{"n_layer": 9, "d_model": 512, "n_head": 4, "n_kv_head": 4, "head_dim": 128, "d_mlp": 1344, "vocab_size": 8192, "activation": "geglu", "norm": "rmsnorm", "norm_place": "peri", "norm_eps": 1e-05, "positions": "rope", "rope_base": 10000.0, "rope_fraction": 1.0, "qk_norm": false, "attn_scale": 0.0884, "bias": "all", "tie_embeddings": true, "parallel_block": false, "extras": ["capped logits"], "init": "uniform", "init_std_qkv": 0.0185, "init_std_o": 0.00436, "init_std_up": 0.0185, "init_std_down": 0.00269, "init_out_by_depth": true, "optimizer": "muon", "lr": 0.00574, "lr_mult_o": 4.0, "lr_mult_down": 0.7, "beta1": 0.9, "lr_head": 0.00443, "grad_clip": 1.0, "warmup_steps": 200, "schedule": "wsd", "decay_fraction": 0.883, "decay_shape": "sqrt", "final_lr_fraction": 0.0, "batch_tokens": [32768, 65536], "seq_len": 1024, "doc_mask": true, "train_tokens": 589200000, "steps": 12497, "dataset": "wikipedia_en"}
Each number is 200 + 40 x the weight over its row's rms, rounded and kept within 0 to 999. Layers, rows and columns count from 0. The size before them is the row's rms in percent of the matrix's.

# down: layer 6 MLP down (transposed), 1344x512, rms 0.0133, rows 222-252, columns 128-159
# gate: layer 6 MLP gate, 1344x512, rms 0.0487, rows 223-253, columns 128-159
# up: layer 6 MLP up, 1344x512, rms 0.0524, rows 223-253, columns 128-159
down222,100,157,211,213,192,236,195,235,194,127,200,118,234,163,215,255,202,228,168,151,235,170,217,183,221,168,135,161,219,170,176,156,231
gate223,114,197,229,220,103,147,237,173,172,159,205,197,238,181,116,208,266,185,223,275,265,219,257,169,151,229,201,264,160,215,209,121,179
up223,114,268,142,171,182,232,175,219,272,185,102,235,207,220,239,131,229,268,208,163,208,283,191,223,160,221,270,233,184,191,253,170,177
down223,101,201,176,182,204,194,211,222,167,191,194,157,195,189,232,270,187,180,243,195,179,232,208,206,213,150,197,240,229,183,169,250,200
gate224,101,277,251,143,324,225,203,187,216,137,155,262,261,208,185,198,228,158,252,240,186,175,124,218,159,258,192,228,237,181,208,122,269
up224,103,158,240,246,189,143,159,218,168,189,125,203,216,214,208,257,201,272,202,231,142,129,262,176,139,205,282,161,186,218,154,228,163
down224,102,220,126,211,116,207,282,133,245,230,221,252,250,211,196,176,239,112,259,291,166,188,132,205,204,204,199,170,241,207,195,231,224
gate225,100,264,238,249,135,217,178,138,162,177,206,235,154,212,221,312,240,194,265,218,203,197,145,252,232,209,157,139,183,232,146,202,171
up225,098,220,275,247,173,200,118,116,231,158,149,218,155,167,246,180,178,135,232,208,173,258,211,242,184,211,177,204,219,196,170,207,172
down225,092,164,162,211,193,179,219,238,122,218,181,206,203,243,227,246,275,217,225,218,186,227,208,205,203,228,213,200,178,208,148,216,215
gate226,099,181,137,231,184,143,251,246,274,242,167,193,225,204,198,206,223,131,163,223,133,297,259,155,223,162,144,195,210,212,167,226,146
up226,102,193,212,173,195,241,202,231,220,157,162,178,248,182,240,226,167,226,175,162,216,155,120,133,150,198,218,178,192,209,176,167,274
down226,101,284,172,242,191,180,135,200,160,203,253,256,106,194,159,206,119,169,237,220,262,162,232,219,240,190,176,226,153,209,193,139,205
gate227,097,139,190,201,161,186,145,235,146,196,188,196,248,268,283,176,226,193,257,188,191,180,164,258,158,147,158,168,189,174,158,203,242
up227,097,248,189,211,178,184,217,209,310,213,158,189,156,242,252,204,263,147,138,171,225,195,150,202,184,245,218,148,204,256,233,182,159
down227,102,158,243,175,148,223,260,188,230,160,239,200,203,152,255,179,162,211,202,191,207,232,177,265,222,133,180,159,200,181,182,173,275
gate228,100,174,265,259,212,245,229,172,131,194,89,255,184,215,197,165,160,193,222,137,163,259,148,190,224,294,206,230,200,310,256,189,201
up228,095,201,156,204,214,213,198,225,211,169,220,230,184,152,121,189,162,272,181,212,222,100,223,188,177,181,256,183,189,258,212,213,172
down228,100,202,225,271,232,228,185,103,116,163,234,203,224,180,263,178,180,126,209,217,244,145,152,157,184,178,142,238,178,181,233,261,318
gate229,099,219,211,223,165,234,165,231,171,201,171,265,211,191,120,198,227,253,233,228,210,185,204,207,258,216,109,234,121,270,117,180,172
up229,098,160,203,235,208,132,174,254,148,109,179,233,239,160,222,249,213,218,208,167,226,208,243,223,237,215,199,193,264,157,129,171,119
down229,100,250,193,170,241,248,174,214,243,186,222,222,179,236,205,235,221,182,143,216,162,176,265,193,134,181,218,187,218,168,208,226,280
gate230,101,184,204,199,177,158,205,171,196,238,236,204,175,184,155,188,220,226,205,235,165,163,210,210,147,318,231,186,196,135,169,199,147
up230,101,231,175,189,180,202,179,177,177,180,211,167,260,218,84,219,177,228,231,187,224,274,167,164,202,251,220,243,157,145,229,186,196
down230,106,208,109,177,207,165,191,272,164,214,218,231,213,210,207,154,137,174,195,178,198,181,272,207,137,204,219,251,277,190,167,215,130
gate231,102,160,172,278,196,237,135,236,105,211,189,305,157,152,228,252,159,255,191,213,238,238,181,237,248,195,215,179,132,182,171,223,258
up231,101,157,138,185,191,230,207,188,143,184,181,205,176,199,193,201,201,212,174,199,198,169,172,237,194,187,140,255,123,162,229,237,187
down231,102,195,229,214,189,161,227,279,132,215,222,227,214,180,226,275,307,204,241,148,221,236,175,167,274,227,172,148,230,147,220,229,211
gate232,096,245,231,181,207,255,225,165,200,173,219,229,234,232,139,284,248,207,150,178,194,252,284,167,169,161,227,179,192,205,169,198,224
up232,096,237,184,193,206,223,243,218,171,157,108,215,126,242,214,161,243,195,192,176,209,186,159,167,200,220,185,250,238,201,189,198,191
down232,099,199,120,265,220,198,211,243,184,184,183,215,215,159,177,244,235,226,153,204,225,207,253,148,198,206,171,245,164,210,193,204,186
gate233,103,147,135,133,218,175,219,196,188,215,205,154,236,191,306,118,204,201,193,170,243,188,178,207,203,200,269,245,178,239,142,214,255
up233,104,240,205,251,128,155,111,177,172,160,188,217,187,214,194,201,216,124,234,141,255,224,221,212,171,245,186,230,137,233,220,155,239
down233,101,192,252,168,247,197,275,115,170,228,264,179,230,233,211,189,200,261,159,230,168,178,245,197,196,161,327,211,270,214,173,126,139
gate234,101,206,177,205,164,224,246,155,162,174,170,190,214,219,222,318,300,220,202,139,209,179,100,122,199,231,191,188,208,243,214,240,198
up234,099,188,182,219,176,225,247,204,210,194,204,201,132,171,242,224,253,125,144,117,242,301,185,197,245,145,98,133,241,209,46,198,268
down234,097,194,181,148,212,145,187,172,258,227,141,144,227,223,181,159,207,240,188,267,217,151,225,163,190,234,285,299,205,210,222,192,170
gate235,088,187,167,174,131,180,333,154,230,262,169,163,189,242,149,240,228,229,222,184,296,121,214,159,193,223,190,273,226,226,153,200,232
up235,081,269,223,244,241,220,118,207,209,149,185,243,228,191,232,184,174,178,223,174,220,257,174,174,193,156,273,148,206,174,211,256,158
down235,090,195,205,254,154,165,224,197,257,271,174,199,214,194,182,125,202,246,169,265,215,181,214,128,245,207,195,200,170,217,221,167,151
gate236,095,208,199,211,207,172,167,204,205,249,221,230,223,292,205,144,198,254,207,167,271,249,228,232,169,228,214,163,200,165,203,208,150
up236,094,222,177,180,245,190,197,273,261,215,218,146,205,218,189,216,128,173,139,177,241,187,133,145,207,193,192,214,112,200,175,178,253
down236,098,201,164,270,232,222,185,155,176,182,162,208,129,204,183,207,205,183,194,248,167,111,189,174,190,156,184,270,305,190,161,194,231
gate237,099,222,177,178,217,210,156,213,299,158,183,206,194,203,164,191,213,271,182,134,152,199,241,150,198,141,163,211,189,208,222,208,162
up237,102,191,278,337,177,255,250,167,195,191,198,170,105,199,248,154,216,231,146,203,168,152,137,224,251,213,235,153,217,247,249,240,152
down237,101,160,219,159,224,233,208,201,286,185,147,199,189,191,204,237,186,270,229,243,223,226,203,157,173,159,180,165,236,181,151,221,210
gate238,105,125,247,229,161,193,239,175,231,175,160,190,174,170,161,180,195,243,187,198,260,186,226,129,105,189,202,233,227,283,151,231,174
up238,101,253,226,278,199,178,178,224,198,223,240,182,136,242,242,215,304,152,224,233,290,163,162,259,147,184,162,170,175,114,229,183,236
down238,105,134,156,200,268,203,277,143,191,202,186,295,218,179,116,139,170,256,185,201,259,230,172,95,145,253,241,214,232,261,300,200,189
gate239,102,247,189,256,264,200,162,218,188,302,181,152,226,231,268,155,204,178,196,208,222,216,250,207,139,161,180,192,221,218,209,168,215
up239,099,169,190,170,171,256,166,248,230,179,234,216,182,197,161,206,249,157,221,226,249,234,217,209,202,180,156,239,202,144,178,132,187
down239,099,206,248,182,217,235,208,127,199,122,178,225,234,242,238,221,231,138,258,283,255,195,154,150,210,317,240,196,183,254,241,188,187
gate240,103,166,174,145,213,197,170,246,169,216,298,235,243,223,205,124,156,235,192,153,159,254,241,251,171,175,177,289,237,109,244,143,182
up240,102,226,242,179,194,169,204,194,208,153,244,162,263,209,207,213,201,194,257,249,257,178,226,136,172,273,221,190,198,237,192,264,250
down240,100,208,173,149,202,188,85,200,188,210,199,244,217,170,140,227,206,162,139,235,178,232,152,258,166,172,290,200,169,234,205,240,137
gate241,096,183,244,195,159,253,164,192,154,229,182,276,227,159,198,259,197,226,247,177,156,223,193,185,188,173,221,262,253,179,151,166,291
up241,096,247,261,202,225,169,191,242,176,277,173,217,265,210,247,152,164,245,216,193,258,172,230,240,151,194,197,216,197,233,248,244,207
down241,095,180,253,168,161,148,207,168,219,173,178,231,183,182,224,209,164,215,170,191,217,156,218,133,172,173,184,163,219,162,212,260,143
gate242,095,183,155,276,249,259,228,150,169,194,322,186,262,252,253,155,208,202,189,200,174,154,115,129,209,210,187,194,115,226,270,280,254
up242,098,217,169,166,157,246,209,172,135,203,227,81,165,222,217,195,255,268,155,205,254,224,211,177,273,211,156,195,215,234,125,233,281
down242,097,207,230,236,201,194,202,153,187,183,186,178,196,177,164,220,265,181,199,244,136,205,214,228,207,193,187,207,221,144,218,282,188
gate243,098,231,260,214,187,137,200,191,139,236,175,238,289,200,197,228,215,207,207,204,228,167,211,224,162,196,116,184,187,199,230,253,223
up243,096,203,173,203,138,223,171,161,231,211,275,236,142,261,306,144,128,229,209,177,160,219,254,189,236,217,250,210,203,235,245,255,169
down243,093,202,211,188,195,191,150,188,137,192,224,196,186,183,170,224,277,204,196,190,224,113,206,195,171,211,148,184,193,188,287,178,196
gate244,104,196,254,138,130,211,186,184,208,106,322,234,252,158,265,202,172,172,193,248,156,221,165,155,221,189,291,188,205,250,181,242,242
up244,100,152,198,320,139,199,232,217,200,216,180,201,173,303,92,257,230,229,139,226,139,251,145,212,225,147,217,219,285,180,216,246,165
down244,097,270,137,160,230,227,239,194,177,184,263,216,267,188,202,167,194,146,271,269,289,180,278,239,166,258,175,236,174,210,228,245,258
gate245,101,270,217,224,219,224,209,175,188,164,256,180,188,203,260,241,207,183,194,203,163,225,226,164,217,160,217,151,174,223,178,178,237
up245,099,246,194,258,185,163,211,190,212,232,196,217,161,263,214,213,226,299,210,276,151,175,188,185,229,249,202,216,168,187,107,146,218
down245,104,199,146,220,221,221,116,173,251,202,204,200,272,148,258,91,182,212,179,183,93,139,130,189,148,183,243,194,264,219,203,162,188
gate246,100,233,179,219,197,233,296,196,245,194,170,245,212,209,215,174,204,220,184,232,227,209,197,214,200,151,228,229,243,203,176,194,198
up246,096,166,219,202,229,193,192,180,228,130,240,93,168,186,189,179,145,268,225,285,238,231,235,183,117,221,221,253,187,239,205,257,193
down246,099,197,219,196,153,251,284,232,263,253,177,193,242,192,249,221,222,209,161,153,225,146,267,210,173,197,231,232,260,204,127,236,235
gate247,099,219,182,154,185,225,219,164,230,154,250,163,168,191,172,188,212,164,171,189,227,207,182,213,128,163,216,160,221,182,238,235,172
up247,099,233,211,245,220,134,187,209,187,253,177,121,191,145,146,178,236,280,195,234,97,146,216,121,201,207,170,206,193,178,176,192,256
down247,102,165,162,219,259,264,212,258,274,168,224,207,214,167,246,235,149,165,242,201,255,197,227,230,171,225,188,181,195,176,218,168,215
gate248,092,174,231,159,218,152,303,100,182,227,184,201,141,190,174,237,216,159,214,256,272,179,175,159,217,251,217,182,240,196,247,181,208
up248,085,210,218,194,162,220,210,286,193,182,75,251,213,195,171,163,188,191,119,164,238,134,230,228,187,214,189,217,179,245,187,215,202
down248,094,161,214,232,257,190,136,197,189,169,188,198,193,167,194,237,163,161,247,147,214,284,116,116,165,267,201,146,179,228,237,133,222
gate249,099,243,160,197,190,202,138,211,210,196,172,208,261,239,211,177,214,211,216,240,291,181,191,210,252,175,262,190,246,132,194,237,259
up249,097,213,172,209,213,242,236,145,145,281,217,195,215,170,213,188,233,208,198,231,250,249,230,240,240,171,176,185,250,168,248,206,250
down249,104,213,179,189,195,222,271,188,237,168,175,275,176,228,124,145,251,205,238,180,170,198,206,186,254,184,256,153,165,277,249,181,178
gate250,106,183,189,238,134,187,213,220,273,124,281,157,273,185,196,251,228,154,207,219,177,221,230,164,222,180,257,230,212,186,170,202,159
up250,100,179,196,177,163,204,190,196,169,203,241,158,247,166,259,170,171,200,195,123,201,231,163,221,211,104,160,157,175,275,173,161,165
down250,098,301,284,265,177,253,192,261,139,289,231,230,198,159,163,219,161,177,157,157,176,168,194,192,189,237,205,271,142,235,203,141,271
gate251,106,148,152,133,187,214,187,206,234,177,224,155,295,236,280,285,206,116,232,94,260,198,189,205,173,164,218,188,221,154,278,225,247
up251,098,118,188,195,253,247,163,260,156,210,193,198,104,159,162,205,236,259,232,234,212,196,187,182,308,257,214,187,133,216,231,177,214
down251,102,208,177,133,219,205,283,233,178,207,124,209,240,226,207,130,164,164,200,214,242,179,243,276,191,220,196,226,213,142,126,267,178
gate252,102,243,234,272,224,202,212,233,78,236,238,256,125,184,211,193,201,168,189,162,160,194,181,193,114,214,166,188,257,212,211,197,191
up252,102,162,203,207,307,111,187,223,226,166,165,226,149,183,141,185,197,165,141,185,140,178,187,208,163,262,248,138,185,199,213,171,190
down252,104,221,171,227,200,214,136,154,245,210,177,197,261,163,203,149,120,158,210,168,160,150,195,240,286,241,165,218,207,255,250,201,197
gate253,092,190,165,228,167,223,265,182,193,185,188,166,185,199,214,205,148,225,229,190,201,202,183,220,230,232,267,241,191,192,154,251,181
up253,103,180,227,191,235,208,170,106,175,154,252,221,99,245,247,175,161,247,244,178,142,252,203,257,174,299,101,226,160,180,229,138,148